From a checkpoint of a small transformer trained on Wikipedia.
Size: width 256, MLP 1024 SwiGLU, vocabulary 2048, 17.9M parameters.
Architecture: RMSNorm before each block, biases, untied embeddings, capped logits.
Training: a variant of Muon for these matrices, 877M tokens, 6692 steps.
Each number is 50 + 12 x the weight over its row's rms, rounded and kept within 0 to 99. Layers, rows and columns count from 0. The size before them is the row's rms in percent of the matrix's.

# down: layer 7 MLP down (transposed), 1024x256, rms 0.0226, rows 314-348, columns 0-63
# gate: layer 7 MLP gate, 1024x256, rms 0.0896, rows 315-349, columns 0-63
# up: layer 7 MLP up, 1024x256, rms 0.0946, rows 315-349, columns 0-63
down314 100:52 61 56 43 37 65 63 65 53 37 49 55 50 52 48 38 36 45 43 43 45 86 58 78 48 68 71 56 57 48 43 52 34 30 43 51 53 39 59 58 55 50 35 48 65 51 35 63 38 49 45 59 58 27 41 66 41 40 38 22 66 69 30 41
gate315 103:61 40 62 60 40 40 60 32 57 44 58 31 56 46 34 47 44 62 75 63 25 61 68 43 46 46 30 21 67 44 51 56 43 62 49 56 41 47 59 47 44 34 57 53 50 55 45 62 43 64 14 23 59 42 61 67 48 58 33 59 49 46 60 56
up315 098:52 31 47 59 49 55 46 47 58 58 41 64 48 49 59 75 43 55 55 43 45 45 44 37 59 69 87 23 57 50 61 47 42 53 57 56 46 63 58 48 33 29 44 44 59 41 42 40 66 40 44 31 75 49 51 44 65 34 61 51 61 49 26 44
down315 099:49 55 52 43 47 64 63 51 64 62 50 63 40 47 40 61 50 39 40 58 44 66 56 47 31 53 48 50 57 68 74 53 56 44 45 48 38 27 55 43 35 35 41 58 57 36 47 49 76 67 48 45 37 42 59 35 42 36 46 57 51 40 37 42
gate316 094:42 61 64 50 63 62 42 38 84 76 49 40 40 43 56 51 40 48 34 61 57 45 53 70 48 56 45 49 50 55 71 36 49 42 47 61 64 62 60 42 37 51 43 50 47 52 55 66 46 44 51 83 64 46 46 61 40 43 63 60 47 62 32 57
up316 092:32 49 63 62 56 45 48 54 42 51 48 28 44 53 36 42 61 46 35 48 41 62 55 59 34 48 36 52 49 58 68 43 45 50 23 70 45 53 33 46 51 49 49 48 73 44 57 39 56 57 58 20 34 31 31 57 44 44 55 55 32 58 46 25
down316 096:59 61 60 49 51 53 62 56 21 40 54 67 47 36 30 55 36 46 64 63 52 51 52 49 35 28 55 59 54 61 43 70 49 56 38 54 15 54 33 38 67 43 56 51 55 57 58 54 57 38 60 32 48 56 47 28 53 59 45 33 76 23 46 28
gate317 105:45 40 43 45 51 38 69 75 66 31 55 49 50 46 29 39 59 42 31 47 44 53 43 33 47 51 36 44 40 58 22 59 57 44 44 49 69 62 47 59 25 36 64 45 45 50 27 60 56 67 39 48 41 43 60 48 45 69 29 55 49 70 75 37
up317 100:33 55 51 45 76 63 54 31 54 48 42 70 74 46 50 70 55 54 50 75 65 10 49 58 39 58 53 56 53 58 64 55 53 59 41 57 62 46 36 36 46 35 47 47 39 45 47 34 57 56 43 63 53 45 34 48 43 42 53 53 43 65 37 43
down317 094:42 60 53 59 42 53 57 52 62 71 64 42 48 72 61 54 54 37 55 66 56 26 30 57 33 45 37 58 55 52 57 38 59 40 24 45 32 46 57 65 66 65 54 56 52 28 43 37 33 43 53 61 34 70 70 46 44 60 26 45 49 49 44 63
gate318 096:47 62 68 43 42 48 59 52 63 54 42 67 65 65 45 51 27 44 52 46 32 30 53 41 46 23 46 44 44 68 47 41 52 30 30 40 53 30 55 39 69 54 46 54 33 58 61 51 50 50 83 46 40 50 26 52 38 45 37 62 58 40 29 44
up318 091:35 40 42 45 55 76 48 58 51 27 59 43 53 55 36 31 69 66 54 67 65 45 47 52 65 56 61 48 54 53 27 53 41 56 68 64 39 53 44 45 53 44 50 40 58 63 30 48 37 56 64 44 51 32 51 55 47 36 51 42 40 56 58 51
down318 095:57 46 64 44 60 53 48 56 50 39 50 23 58 43 37 62 43 45 42 50 37 54 52 52 30 32 55 60 41 50 34 56 45 43 40 65 64 34 51 37 55 58 38 56 68 46 41 48 31 43 50 71 28 35 46 33 47 75 53 58 41 52 71 45
gate319 091:46 63 46 62 51 54 46 71 50 40 57 70 43 52 50 51 49 59 52 42 39 41 56 45 43 59 48 52 31 48 41 53 42 66 56 77 33 67 32 27 64 52 43 31 50 40 71 52 59 46 56 50 38 48 29 47 46 43 42 35 51 39 58 49
up319 097:48 72 44 69 56 58 47 58 48 46 53 58 73 54 52 40 54 37 68 55 81 60 53 56 44 42 50 60 49 58 49 72 40 42 67 66 31 44 45 37 65 43 29 39 49 76 59 40 57 58 69 42 75 54 58 44 48 45 35 64 59 44 50 66
down319 094:43 56 38 57 45 63 65 43 41 45 29 60 40 57 64 62 48 56 59 73 50 56 45 54 47 58 45 50 63 72 57 58 43 61 42 38 58 57 34 48 66 57 54 53 37 51 60 25 49 50 48 40 59 56 43 58 47 62 65 50 57 44 40 26
gate320 103:36 41 63 65 38 52 35 55 55 50 48 28 50 56 37 56 46 32 55 46 49 39 47 47 54 52 49 59 60 64 53 31 46 37 43 53 53 24 48 51 82 42 48 77 53 47 32 55 41 54 56 43 54 48 41 48 46 48 15 50 56 36 40 49
up320 103:41 56 38 48 57 38 60 42 48 51 38 56 64 46 62 64 32 48 45 31 56 65 48 68 44 52 53 29 56 45 41 57 47 66 54 47 58 48 48 68 31 57 52 45 57 61 64 57 35 56 52 69 50 58 37 58 55 41 21 62 54 39 30 49
down320 104:65 68 68 48 38 45 52 43 59 74 61 56 51 63 44 55 60 47 32 48 64 55 27 38 54 51 41 54 52 32 57 53 46 54 48 42 65 46 60 37 53 26 46 57 51 41 53 36 32 62 39 62 51 75 51 70 45 35 67 65 62 42 52 83
gate321 105:42 35 56 52 62 63 71 63 25 41 69 59 50 36 43 51 53 31 68 54 56 23 57 56 71 38 78 52 53 47 37 25 46 64 26 54 69 50 67 61 43 49 78 41 55 43 48 65 48 54 34 69 49 55 45 51 43 52 47 49 61 59 41 51
up321 102:43 51 37 53 44 40 69 66 46 67 45 45 60 51 43 72 36 46 35 69 49 38 27 47 37 58 36 33 41 21 58 45 58 46 57 46 50 48 42 57 63 65 68 66 44 52 63 57 41 43 56 47 39 65 69 50 47 25 42 51 61 26 61 37
down321 107:57 41 52 41 57 39 55 46 46 41 48 42 48 70 53 42 52 63 52 57 35 36 60 69 42 56 48 27 59 31 49 37 46 60 59 45 44 48 60 42 47 40 58 44 53 47 35 41 38 60 32 54 50 39 73 50 59 45 54 35 20 50 56 47
gate322 103:55 45 57 46 52 37 52 49 42 46 46 60 53 61 48 55 68 54 55 41 55 38 64 57 47 33 59 30 41 51 60 29 57 45 33 51 57 57 54 53 29 27 44 46 51 43 61 50 29 50 48 53 56 24 49 58 17 39 25 58 47 20 54 52
up322 108:40 63 36 39 63 53 30 53 37 40 59 73 24 46 58 52 20 55 57 61 40 32 52 68 55 42 46 54 52 52 49 25 62 24 43 37 58 61 40 25 39 41 56 42 42 66 55 37 36 37 61 69 58 57 30 50 49 43 42 42 65 51 57 67
down322 106:48 52 41 56 61 58 57 50 49 51 50 27 21 50 27 66 59 41 54 46 58 39 43 39 37 31 63 45 56 65 41 34 44 54 50 26 65 31 36 48 56 45 77 59 46 44 59 55 36 59 29 53 66 47 56 54 62 61 49 70 50 38 52 45
gate323 103:38 60 33 70 42 53 49 68 49 54 40 69 42 31 44 47 47 68 46 18 52 41 61 58 44 55 51 65 59 55 34 38 34 59 33 46 44 62 32 39 58 52 28 60 53 59 62 57 69 49 69 40 31 22 48 37 48 41 36 54 44 60 46 48
up323 098:31 55 61 29 45 55 39 42 53 39 33 44 48 60 50 64 44 44 54 15 30 64 56 34 45 36 43 57 58 64 42 65 42 36 60 46 48 47 64 52 46 20 53 58 44 42 46 20 68 45 61 43 44 60 62 46 39 46 60 37 44 69 48 70
down323 094:57 64 50 45 63 46 35 47 48 27 42 74 61 45 42 55 34 60 43 26 41 46 35 45 50 38 55 52 51 67 61 62 56 50 46 38 48 30 63 63 55 27 63 57 59 22 63 58 36 62 50 35 61 35 46 51 20 65 78 67 47 55 65 26
gate324 098:53 44 38 65 71 50 45 52 46 45 48 30 68 72 36 55 43 35 57 32 38 53 72 56 40 55 41 40 69 21 37 56 63 65 53 41 51 56 45 55 55 44 69 63 40 39 42 39 38 50 37 47 54 40 47 63 42 48 61 72 52 38 46 43
up324 106:60 64 42 60 25 70 47 49 71 66 53 48 46 53 36 63 57 76 51 61 42 53 55 43 53 18 54 54 63 50 53 37 63 28 35 62 49 32 68 67 73 57 50 69 39 31 61 61 42 50 64 59 39 68 47 77 57 58 45 57 73 44 30 51
down324 103:56 57 56 42 57 28 47 45 60 39 45 44 55 43 57 53 38 44 46 35 50 65 45 45 54 51 54 50 48 48 55 59 63 37 47 37 51 39 50 68 40 49 40 58 34 36 63 51 47 33 45 65 68 46 63 46 60 44 51 60 54 36 67 67
gate325 095:47 52 64 43 46 52 78 55 60 65 43 50 31 48 26 59 56 46 45 49 50 20 59 51 52 26 48 38 59 58 63 57 42 54 32 50 54 46 60 48 59 56 47 55 19 69 48 39 54 47 80 60 35 30 51 42 38 48 43 36 54 69 57 54
up325 101:21 35 41 62 54 73 49 39 54 35 38 69 53 54 40 24 69 43 70 41 69 71 75 46 38 34 29 61 53 23 28 45 41 57 57 30 36 58 36 51 69 39 48 38 64 59 48 28 51 41 37 47 68 50 46 43 49 59 34 30 72 62 53 53
down325 104:42 35 42 55 50 48 60 44 58 31 29 44 43 34 59 52 31 21 63 38 47 22 36 51 39 33 47 59 48 46 46 51 32 52 61 61 52 64 58 11 73 59 46 61 49 58 15 29 68 47 66 36 30 49 59 54 65 46 43 45 70 54 54 61
gate326 101:31 54 57 37 53 56 47 44 14 40 65 54 64 51 51 43 58 68 68 37 62 44 56 53 54 47 39 60 49 52 69 46 58 53 40 70 50 41 51 46 54 46 47 55 38 40 47 39 45 61 35 51 68 46 75 24 36 33 64 56 74 25 58 55
up326 098:61 12 51 44 54 33 52 51 37 42 45 52 62 23 38 73 48 58 39 35 61 57 59 64 48 59 41 67 50 53 66 57 53 54 45 39 53 42 58 51 61 50 64 62 34 56 51 51 41 39 32 51 43 54 55 42 65 42 50 28 60 60 45 57
down326 097:57 68 52 36 47 64 34 58 37 48 58 50 41 60 38 28 49 43 28 45 54 48 48 36 57 56 48 44 53 55 54 38 58 33 42 54 34 60 51 62 57 37 43 65 47 38 48 68 57 69 61 50 35 51 62 63 51 58 31 68 46 40 63 62
gate327 099:50 44 66 49 47 36 41 40 58 56 45 50 70 49 60 37 32 51 54 50 27 34 44 49 52 53 54 57 61 53 64 45 50 54 51 46 38 33 37 77 38 59 48 51 61 46 48 56 57 69 31 58 35 57 48 58 10 41 36 50 56 57 47 56
up327 097:49 39 50 77 46 64 57 63 56 61 72 55 59 48 65 74 50 64 74 51 46 62 54 42 27 42 56 55 32 54 58 43 69 53 54 28 72 39 55 52 41 64 46 51 44 60 30 65 51 52 58 32 57 54 56 52 44 39 38 75 55 40 67 16
down327 097:37 50 62 31 65 55 53 42 36 54 54 63 54 70 51 60 43 39 47 49 42 56 47 58 49 52 54 53 54 54 52 51 46 39 42 71 46 63 43 53 40 62 39 69 53 31 62 56 64 48 46 65 48 39 48 69 39 58 66 75 46 38 57 63
gate328 099:55 40 52 45 56 50 36 17 38 58 34 72 42 59 41 51 72 55 53 31 42 54 49 46 55 45 33 36 47 42 51 53 42 63 53 58 49 45 56 51 23 63 51 50 58 54 50 44 37 22 54 64 35 46 51 70 51 51 63 44 54 62 46 44
up328 098:43 64 73 43 53 55 38 44 69 51 29 46 53 36 71 68 64 70 38 34 59 53 62 54 46 47 40 57 47 74 57 46 62 38 69 35 75 44 43 80 41 40 63 52 67 51 58 36 64 48 49 54 35 24 44 29 64 63 44 82 46 48 56 50
down328 101:41 54 66 39 67 81 54 34 55 48 52 29 54 34 51 58 65 55 55 53 60 44 62 37 57 70 50 43 64 46 57 46 41 66 58 64 54 53 63 67 39 42 64 56 47 61 37 33 55 33 76 55 56 44 50 52 47 53 61 56 29 85 43 50
gate329 094:35 43 36 52 55 58 66 40 40 56 55 42 22 47 40 47 56 65 75 34 56 42 31 48 64 58 34 60 30 37 57 43 55 37 39 44 54 71 52 64 52 55 61 49 45 60 30 38 47 54 32 48 29 37 40 38 70 52 62 39 44 72 51 50
up329 101:59 57 62 56 53 64 49 54 65 40 31 49 66 60 53 44 41 71 70 40 38 65 44 35 62 51 46 44 46 44 57 49 75 61 44 47 37 36 37 62 57 54 26 54 52 48 57 59 51 38 48 50 60 30 50 73 71 64 50 27 87 48 46 42
down329 099:53 55 51 34 56 43 33 42 69 46 52 56 48 73 54 42 45 46 53 35 56 63 63 55 75 36 50 52 47 54 36 28 34 42 49 52 31 55 69 32 42 47 50 43 38 56 44 66 52 52 66 63 61 62 45 51 50 50 46 61 61 25 68 53
gate330 106:53 47 45 54 58 66 54 36 57 47 79 69 43 37 35 59 53 42 81 54 51 43 38 32 36 66 58 63 46 37 65 61 54 51 20 32 53 44 36 42 52 56 50 54 41 32 42 60 21 51 34 49 62 37 34 48 53 40 49 41 48 34 64 38
up330 102:32 46 38 82 37 44 45 56 42 35 34 42 25 57 38 66 18 54 45 51 40 39 26 62 45 64 50 41 48 34 58 62 49 47 54 28 68 40 78 65 22 42 43 48 44 54 47 62 58 72 36 37 41 57 47 71 51 69 63 50 44 41 50 54
down330 099:58 40 38 73 54 52 68 50 36 52 52 46 59 66 45 62 60 40 66 73 56 48 53 56 47 66 47 52 48 36 26 70 54 57 46 53 43 62 57 38 46 53 48 64 45 56 46 46 48 57 43 47 84 46 63 49 59 49 51 45 28 47 50 41
gate331 097:60 44 39 17 63 51 71 66 43 65 49 45 61 55 40 48 40 59 44 39 69 37 54 49 40 55 48 48 32 66 34 68 38 33 59 50 55 49 62 49 50 45 70 36 34 45 64 61 45 52 39 57 37 49 45 35 48 53 73 45 59 56 30 46
up331 101:72 58 48 54 52 46 39 48 56 39 51 61 60 48 49 39 63 56 52 39 53 54 55 60 67 41 64 45 54 42 40 48 57 34 52 47 55 52 43 38 14 54 63 39 39 37 55 59 57 51 46 56 46 57 63 44 50 57 66 33 54 63 41 67
down331 097:26 36 62 30 51 53 58 38 41 43 54 50 55 71 52 69 46 42 42 54 45 56 33 56 69 51 35 46 40 41 42 53 39 72 45 62 44 44 41 50 53 38 70 51 44 38 78 53 34 65 44 39 23 36 36 59 30 47 47 67 54 38 51 65
gate332 101:51 38 43 56 52 46 63 45 48 40 34 50 43 70 70 62 88 52 35 42 61 44 55 53 32 67 39 23 47 44 53 83 38 31 55 58 55 61 27 67 54 37 46 53 32 36 55 56 32 41 44 42 48 51 43 56 37 46 56 42 57 67 53 32
up332 099:30 48 49 23 62 70 33 33 46 47 49 52 54 31 54 51 51 39 61 26 36 39 49 64 50 60 39 41 31 29 66 55 54 45 41 36 15 28 26 45 54 52 55 48 39 44 47 43 47 31 47 64 53 35 41 44 44 52 62 67 73 59 23 58
down332 103:49 37 65 43 53 44 50 46 49 53 21 51 43 40 34 52 36 46 40 37 52 54 56 53 55 53 63 64 74 62 51 30 67 54 52 55 49 46 39 47 46 56 47 47 51 56 51 58 21 37 46 43 50 46 44 70 40 63 59 45 53 32 50 60
gate333 099:48 53 51 60 73 28 46 59 46 54 52 40 53 38 62 28 52 48 45 61 48 69 49 44 44 43 52 60 59 42 67 41 52 58 41 41 40 56 47 34 22 39 84 55 61 41 39 54 59 42 58 36 53 58 34 42 82 41 65 45 44 50 49 53
up333 096:44 45 58 48 24 65 48 52 49 52 39 57 49 59 31 55 68 38 39 57 44 52 54 49 44 36 35 32 55 52 27 58 59 53 27 45 39 48 44 59 40 63 42 62 67 63 49 41 51 66 57 36 53 29 47 73 40 35 52 61 40 41 55 39
down333 094:55 48 46 30 50 47 28 46 67 49 69 41 54 60 53 50 58 50 46 30 62 58 67 53 62 46 75 52 40 29 49 39 58 51 46 51 19 37 60 47 46 67 46 47 61 75 27 70 84 50 50 59 51 36 68 68 39 47 70 65 66 39 56 27
gate334 092:32 43 50 54 69 48 59 54 52 43 33 45 51 66 48 47 67 34 45 52 42 41 60 60 40 52 62 42 52 61 45 18 42 54 56 58 36 52 50 45 45 53 52 39 58 48 48 56 62 51 33 60 58 35 38 40 50 86 17 45 66 80 46 59
up334 106:44 35 37 43 48 57 23 51 32 46 32 43 68 48 63 63 60 34 75 37 40 68 64 78 54 48 58 41 40 60 41 34 47 76 55 48 37 61 43 63 47 25 33 62 56 55 59 40 55 47 47 47 65 60 75 59 57 75 53 54 28 40 33 31
down334 101:66 57 54 54 59 60 42 43 52 34 56 41 47 59 55 44 43 51 59 50 45 48 62 50 57 26 38 55 34 25 51 49 64 38 30 47 44 50 60 46 34 50 58 51 48 61 61 60 55 42 52 46 43 65 48 58 43 37 66 53 50 55 43 48
gate335 104:27 33 38 58 38 67 21 48 59 50 48 68 36 51 78 51 52 52 41 45 63 60 46 69 34 49 40 43 57 46 59 52 32 51 35 52 38 61 47 43 65 70 46 67 71 39 55 36 38 53 56 29 61 58 32 46 54 49 45 33 41 59 37 46
up335 106:49 64 49 49 46 46 52 40 55 37 57 47 36 58 38 56 40 30 36 54 52 68 59 49 22 48 49 31 43 66 51 64 54 29 42 43 47 39 71 54 53 47 47 43 63 75 37 38 52 69 67 30 57 45 42 67 33 73 50 46 44 53 38 55
down335 098:52 53 35 66 35 54 53 39 41 25 32 55 57 77 48 35 41 40 47 48 49 42 62 73 43 56 36 51 40 30 48 60 51 45 67 58 47 49 42 44 43 62 82 57 56 54 55 76 34 59 60 50 44 56 50 58 42 66 49 52 33 51 37 67
gate336 102:69 27 65 21 60 57 52 35 37 80 53 46 32 38 55 35 46 25 51 31 32 37 63 63 56 68 36 53 33 46 44 72 64 35 45 38 55 66 62 50 47 54 76 34 45 72 47 41 56 44 61 42 36 15 50 53 40 61 63 62 51 38 43 70
up336 102:41 88 45 77 52 50 50 72 66 53 42 38 52 71 51 44 27 64 37 53 50 42 50 66 51 42 66 57 58 62 33 56 56 52 26 28 63 63 52 55 48 28 60 55 34 34 47 61 56 56 50 54 39 64 38 53 38 54 56 50 77 54 37 32
down336 101:52 44 62 70 50 49 48 35 56 41 55 21 54 52 53 53 42 46 37 52 57 41 37 45 44 63 52 29 64 32 49 52 66 49 30 59 51 36 43 60 35 49 43 52 47 37 58 53 50 49 68 55 55 42 35 48 56 67 74 59 67 47 43 35
gate337 102:52 46 28 61 62 52 59 30 56 73 39 50 58 32 47 65 52 45 39 46 64 53 54 30 55 32 31 58 56 58 49 62 59 42 51 47 54 50 60 38 64 42 62 46 45 58 57 43 60 48 64 55 41 25 42 36 47 57 31 31 65 38 57 59
up337 101:40 44 37 39 59 69 31 46 52 44 57 63 54 33 48 27 60 63 56 49 56 48 54 38 58 54 54 65 40 54 75 46 42 39 37 63 60 67 54 42 52 48 67 58 33 71 47 70 41 49 59 57 47 45 30 47 41 31 55 63 64 24 58 62
down337 107:42 43 35 37 43 47 36 48 57 55 28 47 56 40 49 43 50 42 57 44 54 50 61 32 48 38 17 57 54 56 62 70 53 63 33 47 45 49 53 68 48 49 69 47 49 58 43 30 65 52 39 51 46 36 37 42 62 66 41 59 44 22 37 53
gate338 107:42 51 36 69 65 47 54 27 51 40 37 36 49 61 51 74 37 29 47 62 27 33 55 30 66 58 57 45 67 51 61 37 64 42 54 25 54 27 25 45 60 48 47 31 62 29 45 60 51 51 55 41 42 43 45 48 48 57 65 57 68 40 60 39
up338 108:32 54 47 46 39 36 47 72 74 46 49 65 60 40 43 41 60 43 40 44 50 56 59 39 28 53 48 65 34 56 38 55 46 66 45 45 56 54 60 52 49 51 61 42 34 43 37 29 46 44 53 69 30 54 38 38 59 27 51 28 43 47 60 38
down338 106:54 45 49 32 56 62 65 44 54 30 56 59 46 41 50 51 66 43 58 29 70 51 43 55 35 60 55 35 26 37 37 62 51 55 62 60 35 32 73 59 35 36 52 54 36 43 73 65 40 43 69 40 57 40 66 44 41 28 62 47 45 55 24 36
gate339 103:59 50 41 49 37 56 64 61 45 48 26 36 39 66 33 44 38 46 58 72 57 76 76 35 41 44 56 47 51 43 42 57 40 42 39 28 67 44 58 66 30 62 49 53 48 41 64 44 73 48 55 58 44 62 65 54 47 45 37 42 60 54 44 49
up339 101:32 39 64 45 33 38 41 54 43 48 72 42 32 45 56 68 56 48 82 31 62 54 50 51 49 47 30 69 36 36 62 58 41 49 66 60 48 55 70 33 42 38 43 71 49 60 68 57 58 42 41 51 39 41 46 33 42 41 50 54 45 55 54 47
down339 104:34 75 50 46 59 52 49 50 48 39 69 54 52 53 46 66 45 39 49 29 43 41 58 53 66 52 58 57 46 64 69 54 43 55 63 51 44 62 56 48 51 49 51 52 38 27 63 48 60 66 40 54 52 49 38 43 38 60 55 37 66 41 60 48
gate340 101:51 46 31 64 34 39 39 56 68 52 38 57 21 56 49 45 32 38 67 29 51 53 73 50 55 70 74 68 52 31 56 46 77 49 31 50 58 60 56 31 49 29 39 45 56 48 40 56 51 50 57 56 52 48 29 60 51 50 52 46 41 37 68 58
up340 100:36 73 54 33 55 70 37 54 43 70 55 40 69 51 62 42 73 42 53 53 52 49 51 61 49 51 51 39 49 51 48 52 49 73 29 49 33 57 60 53 45 45 49 29 18 42 40 41 59 68 36 28 32 56 60 24 57 38 58 69 46 51 46 58
down340 101:64 48 54 60 57 52 48 61 65 55 56 44 63 53 49 42 48 51 51 39 40 60 51 60 58 72 44 44 52 62 61 56 48 48 56 35 30 88 64 46 42 61 62 61 15 47 36 62 40 55 45 87 19 55 55 50 48 50 42 60 39 45 51 47
gate341 102:46 41 30 65 66 70 47 61 44 47 60 57 35 52 32 53 29 59 40 52 29 78 34 53 26 34 61 46 42 31 40 64 81 70 44 43 33 48 68 59 54 51 54 41 59 57 51 63 31 28 50 45 47 33 52 57 59 49 62 42 74 49 64 52
up341 107:48 39 45 58 56 64 67 75 50 42 40 35 43 51 42 62 45 54 66 60 61 53 53 54 48 45 29 46 48 41 39 34 57 39 31 43 45 61 71 52 49 45 58 59 45 54 54 65 45 63 63 44 62 52 59 48 46 53 48 44 55 59 60 45
down341 101:57 16 27 40 55 53 41 45 60 54 55 59 51 64 55 29 36 57 43 54 49 74 67 46 54 51 25 74 49 58 36 68 53 50 57 61 66 54 77 46 49 44 53 52 53 33 67 43 23 52 45 55 59 36 33 37 44 62 44 47 48 53 44 78
gate342 100:66 42 39 39 46 69 35 55 55 55 45 32 47 51 51 45 87 34 62 43 47 58 51 25 43 51 47 37 54 56 67 52 30 42 52 51 63 52 56 32 73 62 41 42 61 56 44 60 38 59 58 30 37 25 57 36 34 54 36 62 81 38 66 61
up342 097:43 49 42 58 48 34 30 57 42 28 44 57 37 45 26 73 59 60 39 54 37 33 42 56 50 59 66 57 41 51 49 52 51 53 39 58 59 46 73 57 54 50 31 44 61 43 54 58 59 32 68 67 55 67 60 69 42 60 56 55 46 64 37 40
down342 099:55 53 48 66 71 38 50 38 60 59 65 23 47 32 64 52 53 41 37 49 56 26 53 52 33 47 34 65 34 51 51 55 59 43 47 60 17 44 47 50 52 53 40 30 42 47 54 31 56 51 50 56 58 48 79 53 51 60 37 47 69 61 53 39
gate343 092:48 62 57 42 53 60 58 10 46 29 63 40 66 59 39 39 60 38 65 65 49 47 42 29 52 48 61 62 65 69 40 58 69 53 37 59 45 49 55 49 67 50 55 43 56 68 44 52 64 58 61 45 63 36 37 33 53 49 69 44 54 73 41 45
up343 096:40 35 59 59 36 57 41 36 52 35 73 62 60 32 72 60 56 54 57 66 57 31 60 46 62 73 46 52 52 48 52 45 42 57 61 45 79 57 68 68 24 54 47 67 83 64 43 42 40 53 35 51 38 19 37 57 58 64 36 32 48 47 61 51
down343 093:43 50 39 68 44 58 45 46 28 58 60 69 52 77 41 59 63 52 35 52 55 66 37 32 27 33 40 40 58 43 48 41 61 62 52 61 30 48 31 37 60 56 56 43 56 56 68 59 46 43 55 37 72 59 39 46 45 59 34 34 40 75 61 33
gate344 091:35 88 51 30 60 54 49 43 51 58 53 36 36 69 47 55 42 76 37 60 61 54 50 37 55 25 49 44 66 68 69 54 45 41 76 34 43 56 56 53 58 60 44 43 63 52 46 41 46 49 34 49 39 41 54 46 47 73 35 42 52 40 45 51
up344 091:48 46 59 46 50 30 52 55 56 59 50 41 61 45 33 43 37 42 71 24 61 52 57 49 58 39 48 67 65 59 41 70 48 43 59 42 41 48 51 39 36 70 42 48 66 31 58 38 61 69 48 43 49 53 70 53 49 48 52 46 43 48 56 38
down344 094:35 49 61 46 38 58 60 49 61 51 65 33 36 66 36 51 40 38 35 51 65 67 79 38 60 45 57 31 72 46 68 52 56 21 51 31 53 48 53 35 67 48 53 38 36 46 42 45 44 53 50 57 33 52 73 58 52 53 50 40 43 45 41 76
gate345 103:39 44 40 46 64 38 47 67 45 27 40 35 67 43 49 65 62 41 26 53 69 47 30 55 56 45 51 64 47 46 34 55 49 56 41 38 52 56 45 73 46 29 69 59 40 36 59 50 77 76 38 54 40 52 63 50 53 34 50 35 72 54 47 49
up345 102:51 59 63 50 65 50 46 50 59 38 51 50 59 51 58 48 60 58 52 37 49 29 59 49 33 28 42 52 41 53 70 54 64 53 48 44 49 31 46 44 58 72 34 32 25 70 36 58 35 56 61 39 33 55 34 42 46 31 50 42 46 40 50 53
down345 100:51 50 40 55 39 38 67 70 23 28 47 41 69 44 39 35 63 59 52 59 49 53 43 49 45 67 77 51 48 34 69 33 50 65 50 49 57 59 52 66 55 68 69 60 60 46 48 35 56 76 45 30 60 58 46 28 65 55 43 52 83 61 55 42
gate346 104:53 58 36 43 35 51 29 60 59 36 61 51 58 42 58 36 51 42 63 54 53 42 54 23 55 52 35 57 40 55 59 70 67 76 56 46 47 45 67 48 48 49 34 31 65 31 37 54 63 47 46 38 64 50 38 41 70 67 70 58 55 25 68 51
up346 096:64 37 34 47 47 28 58 43 51 68 63 51 75 30 54 69 56 61 62 42 56 57 42 45 58 54 56 63 69 37 44 48 60 57 28 34 42 44 66 41 45 46 56 48 57 45 40 63 63 28 35 55 46 47 43 79 45 53 46 44 54 67 38 45
down346 098:55 62 49 74 55 48 53 26 42 58 36 49 50 50 35 55 47 39 30 63 51 41 46 41 29 37 47 51 30 45 37 46 57 37 43 51 32 27 52 37 53 87 49 54 39 34 33 57 54 23 53 54 59 33 60 51 47 45 27 52 60 33 55 47
gate347 102:54 51 51 43 40 37 58 47 51 26 43 45 42 71 47 50 65 56 39 54 45 64 50 68 49 53 48 51 40 60 47 50 49 65 28 55 50 57 73 61 51 54 64 55 56 42 57 51 52 64 37 45 51 56 28 51 58 52 55 67 43 44 42 58
up347 097:26 38 49 48 58 47 47 37 37 51 47 59 64 40 65 41 44 46 36 50 56 44 48 58 46 41 43 50 52 34 59 51 55 41 54 30 53 46 56 56 51 55 37 59 80 57 64 60 50 30 53 49 41 67 72 50 39 59 58 70 50 45 51 81
down347 106:42 48 58 54 34 49 40 63 47 58 50 54 70 53 64 43 59 42 47 49 28 37 68 36 57 54 70 60 57 66 38 31 56 61 59 51 47 51 28 57 65 37 65 61 64 67 44 59 61 36 43 38 44 81 62 56 56 44 39 54 60 38 48 46
gate348 102:53 35 57 61 62 55 54 68 41 55 64 44 45 55 62 42 73 46 39 33 43 70 57 45 56 46 51 45 60 38 24 41 34 74 43 29 62 58 70 65 35 57 42 41 66 45 78 64 57 68 54 51 57 53 27 37 30 42 55 60 63 53 47 74
up348 104:49 53 39 68 42 52 41 54 35 64 44 68 31 71 74 55 62 63 47 49 28 61 72 41 40 38 44 48 52 47 58 53 44 42 39 54 64 34 39 48 53 52 49 25 45 47 36 47 39 37 44 36 55 39 38 36 41 33 64 64 39 68 35 37
down348 103:46 51 50 63 45 47 74 50 46 43 48 63 51 54 52 35 56 56 61 41 48 40 63 50 38 62 56 39 54 58 32 64 64 53 61 57 50 31 57 49 44 33 59 56 48 56 38 26 45 46 44 30 71 53 52 40 42 37 42 48 57 50 47 46
gate349 098:42 38 46 57 60 32 63 70 40 18 44 39 51 42 41 38 42 60 63 34 58 69 45 58 39 52 43 73 41 50 50 64 54 56 55 45 55 52 61 34 52 54 60 58 43 40 54 55 46 46 30 39 70 50 64 27 55 53 62 49 76 28 31 20
up349 097:48 44 46 78 45 41 69 48 26 43 48 60 38 44 45 35 48 55 64 32 46 41 41 66 54 66 63 82 61 46 54 45 58 57 53 46 51 61 39 36 33 70 45 49 51 36 51 45 27 50 62 30 52 45 49 27 58 46 39 62 47 29 41 42